{"n_layer": 10, "d_model": 96, "n_head": 3, "n_kv_head": 3, "head_dim": 32, "d_mlp": 384, "vocab_size": 8192, "activation": "gelu", "norm": "layernorm", "norm_place": "pre", "norm_eps": 1e-05, "positions": "learned", "qk_norm": false, "attn_scale": 0.177, "bias": "none", "tie_embeddings": true, "parallel_block": false, "init": "normal", "init_std_qkv": 0.051, "init_std_o": 0.0114, "init_std_up": 0.051, "init_std_down": 0.0114, "optimizer": "soap_variant", "lr": 0.00381, "beta1": 0.95, "beta2": 0.95, "weight_decay": 0.048, "lr_head": 0.00652, "warmup_steps": 200, "schedule": "wsd", "decay_fraction": 0.348, "decay_shape": "sqrt", "final_lr_fraction": 0.05, "batch_tokens": [8192, 16384, 24576], "seq_len": 512, "doc_mask": false, "train_tokens": 93960000, "steps": 6495, "dataset": "wikipedia_en"}
Each number is 128 + 32 x the weight over its row's rms, rounded and kept within 0 to 255. Layers, rows and columns count from 0. Numbers have three digits each. The size before them is the row's rms in percent of the matrix's.

# layer 5 MLP down (transposed), 384x96, rms 0.18, rows 366-383, columns 0-95
094:146166134127130127070192142098169097153153148144148151117121150125161167186090098161167078126125066164169122139112102151095131122108124118141141086188114108057139134177113177107125095115143162138124160115158116096122193154098131143152100177156148043133134143112057068118101199111087130143
089:113138111141067091123115067169146115135121110104085124104053058095126164124120112097134152069128158154128158107105103124153153104183196148070145116119144128114153074124148122105081113167098115099155126143120146119081155116109161034134133152124156124138179206099114149086183118079098144093
113:146164116119080093191133126148166091161108113151108124121141113177133156133047116158151086120149164123128120165117126181178093069149175137100124114100111098091103095175131114114121159148108077132173118205098140082116096156112103155130192193116058140124160192176077146142144108107122124146
082:104157181101135121137164172163112109121130092137165105136094108157136070125080156113129088162168100152078122120108181086105156129116133177100118177076124126088142099097184111142126148152100046119112146076107111151134179112084151068120142143149134178120165108141120142081179101058144180065
086:148172121193090103161115145128116159089127123105126176133140112130128063145116132142127159157146135127153096137193153117112210121170108167090168103116065111130113130096088142134065152124168054105105117129155131074125071130167181162167153187126132105150174113181178137127147129122146204107
094:160149164165111125095148128156132145144153171087108141122095108142080100073136127131120152149129103132099180195101097114129157123058114121101108199090158092091139077177137143205153121099061108120087115186117088157123131094134101092144109163103155141039171123122112097159116092181150155131
080:168128102107166105108182093093138136138152088124136125098147171107107066161071121136070154141185121153128123112107186096164160124153124114043111118105158163150193165162136084099121170150084065096129091165114131122101131163129134107106142157115119094110104167176076099134166152107188187161
111:108165129092100169114060098142152120162157122174141107115120156144098160184169189098126113133111128157124178134185119188149091083136115110134164158140087123121227102103116128124100103160144094103233167092162143159179156119154143072104129163135142135130107095141111129089091145149106086137
094:147143114150099096153143140153079101126133101070136157104128141112127140116174161154104069113116102105171107204079087150095203126115137126103139127175080162106124152144162054109084090111187180092112109107144105158127114125149102104104119145169138133152144069122137106111079165146234095127
112:156099122089106184102107129091172122147148089098116079043157148173153112113076057087113108128143110150126126079097164193107132119106116109071107207161117144145164119090113101089138173161100114197102128145134097124126121148105120132117141090188076127177118164128143113112127108125173065144
089:125133129151154143144102099108135093058183118116172185112160131156170126111124149110139132143112126054145094140158131130178054146129112116168124141167118139173132181163134128211123175125146105062158124064117167136140150155103169142094159152117106114094143101135104068093181128099070161063
095:142170145109093122101183128155196143143135086172143139170132146135053166052109141194130159194146105083111096110127160137120138104117183137144082151160101125109126082116175076084115184130086096155104087172110103115189136121118160146148155178119153136109165151130133178144121117161110133187
097:142117148131111171178142179169122113119111119098150155094130104136186142148106132150081062084142172149043177116085057195162128116079096105144109074153122148141099116109141072157132105120165203133139164136123127184089126141102102137168106133103154159136116111137092114137075130109070137181
089:106084206137131154137159171062124099087073133087104129121170152143107110185144124099089123058111127115138132052138149123078124159134149088114092143141132129162172104212135164173146151160153142115153069169107117119113066095083125153120073141161170124105156081122136158100112108133094125155
082:143142183119106230097027117104146164151089149159143110121127143136075099093166150147123161187083163175157120157169127155090118065098154147110154146151124064107085073134098109140115079136155106145124077083144107137147118086135134109097135107094126131080100093136118105110138158170142122095
090:158155123063152144137157132123071190142176147192122129070145132206134166179147119143132117084132149119096160172160192149099120090161111135133158129129113106155140120118126146123136147179144110161072201097160101153171168156096104111119160054141167115107176091123121084123111165103133112184
099:100136165179085123133162067166156160148098070117135151159133147116148164095060176059143161141154120123116127075162107157108150093108134160072117190139163071118117109163128170111138145155079112138151131140065084155159111172095155132122104130139194137103154119087108140183122184163091161152
112:139147114107188145181125122078103145082121135164154050162137078141156157154187118068212143119079143155125071183119138117112197140147171137108123121138131124097110080088087098126147153075143151125122076157120142117090195130096139114163182140109123076137125110155088112141157103099162136121
# layer 5 MLP up, 384x96, rms 0.179, rows 367-383, columns 0-95
102:095100166169125185110094174135151151130104115179169161147123119040136169110150123125136133111132115100133139148074107184151128105140136086176108154106105152164119106084093069100143146182172156155095077121089195163112126083157104107139065165138050150121124096149137193117120128112159106159
099:102127170104106155085105133135125140139105093112148140123137174211232132056139097158162066130134089170123113153134145151142102160158078144119141068193096127133127143099106107142116113093137152173162124124154082115106151134091062123151130106152120157108124095089159086141102178193070146130
089:086108156157096113133172157146159122134198122132127140158152130154151132104090087120125085084099161095161118093085117147095092074114133156091143165109065158169133098117160208158130127124139146174091065140112146082068153118196161071153134145140131106131140145130219182096161121125148107141
091:132113105060169085123174140110138101191146093119126052160078115069105164067130090105104138104122132102125096096079125122070088138110107147175091173157159106153141156153118141155162111123093135141172131113178130084145186138125080130111133088059175082120151139093095116104127165079132089105
093:107117070104153130189167143147095107134098133085148076116134122102141163118107145088091082134113108104169098138185093114182160130148156183118182064124087132119110163120147143135116121141194116135171142110128111063153089165152086160126102096115125126145156044141168148141211138072123131077
091:170138150138151091097174142175090156138063206128135143167228117128122139085184143131111106089151099118109155154154078124140078070079095174102167171094086133141134103119192093101150116123124142080115150117111114087106141116155109147137073142140161102182150080106119116093133144105114091098
110:146173100134097121158167164136048146096108114041123122175153111111131141078110111213146131074085096165061112152094087090070130152122140145130135112173119128155058147156114075115111148128130148156134217147128133144110124115095117117108168138092131117126126163115115164117147199102103136098
085:082078088122150121077047158180095156096106113111145151034166154122170094108097123057148123139124172147078082097132161122167144152084179104142155108106141093132136137128176117081060074111165124125131102144139105153149174143132107163103093116162120143127152093175161102114148148101082128134
100:135147099118090126088171139104152109113168187125169113136129147174097165108106120114110164158158121148142123090140142124155208096143122162164221112185139113100094150154106122068133108114133106130120156011121112097095075102094159192134125099082133138172114130177148127138090129133116132070
092:109154202117102113167135136180095147130149157083146072118210144141165145136125136176142148118122125112095112157166099094099140157088138096129146126079096103107069125163106100090140158160112171108115076132114143135077120134190053098090110109147116180077169167126149089074153190097108113148
093:147207152115133090136104136156166149142077132192119097125145161137102126138108145064159112187145123140108099111116112159167133117100159162188083062137119141080080151173080126123131138086115145159094118180127159079115147117106085195143103130104120081098151176067125099111130098156049121139
085:141140131112144117113100139151100101125189158088125156099130089094141088166107089123066058121112117096048170143112185102096080134149163109094136117153129140108124127146157123149172128138140144085164154156089091144079126166149124169120104187081209125167127097160183065066135167144127099125
096:111151093134155158108137158152096058127202159160122097103154138135164131143101092145173128095102139142101152128091075178160165153141073194154187173138161117120105146128163102146142128165112139148100082099098127131172175116118072065062095133107090081102065120104126179154124110170159140126
078:134115171147118147109103168148114114123074089159141067157061115160145131127118182132138216114112138144066053077122148118080138099098187161103129173086120145171078138098147090147122137140142142079140101142087139088091129138131105112118199126145128104081162156093118144103137180122053122127
087:078141163078131155168118171108149092140100131122153163120128068147148085148157159129101165124130094081117102141135156184094101124114127163082100167098156066148153121178078105155105176050188140078107064132129100153101115108089119143185153115134111119113088178119106075180125102122144182126
110:121147041137135153130119151122131131055149126121099208144145150167201098132109070162199115116091166074150103143125142133121125143101140085148129147080140158106119169113108068144216152114135111186093115188091151069104136125151150112138103118065108138129104139172144176112120132131120135108
110:138143157084086173156128098172164110133155115081144095105123157116135106145104121124091132146101183180168085159049095154142092169208156134072054089115118148127177132168083108162128141115141149115176121087109123099167120085109076138145104129109136104198077131125164090070125139128136101123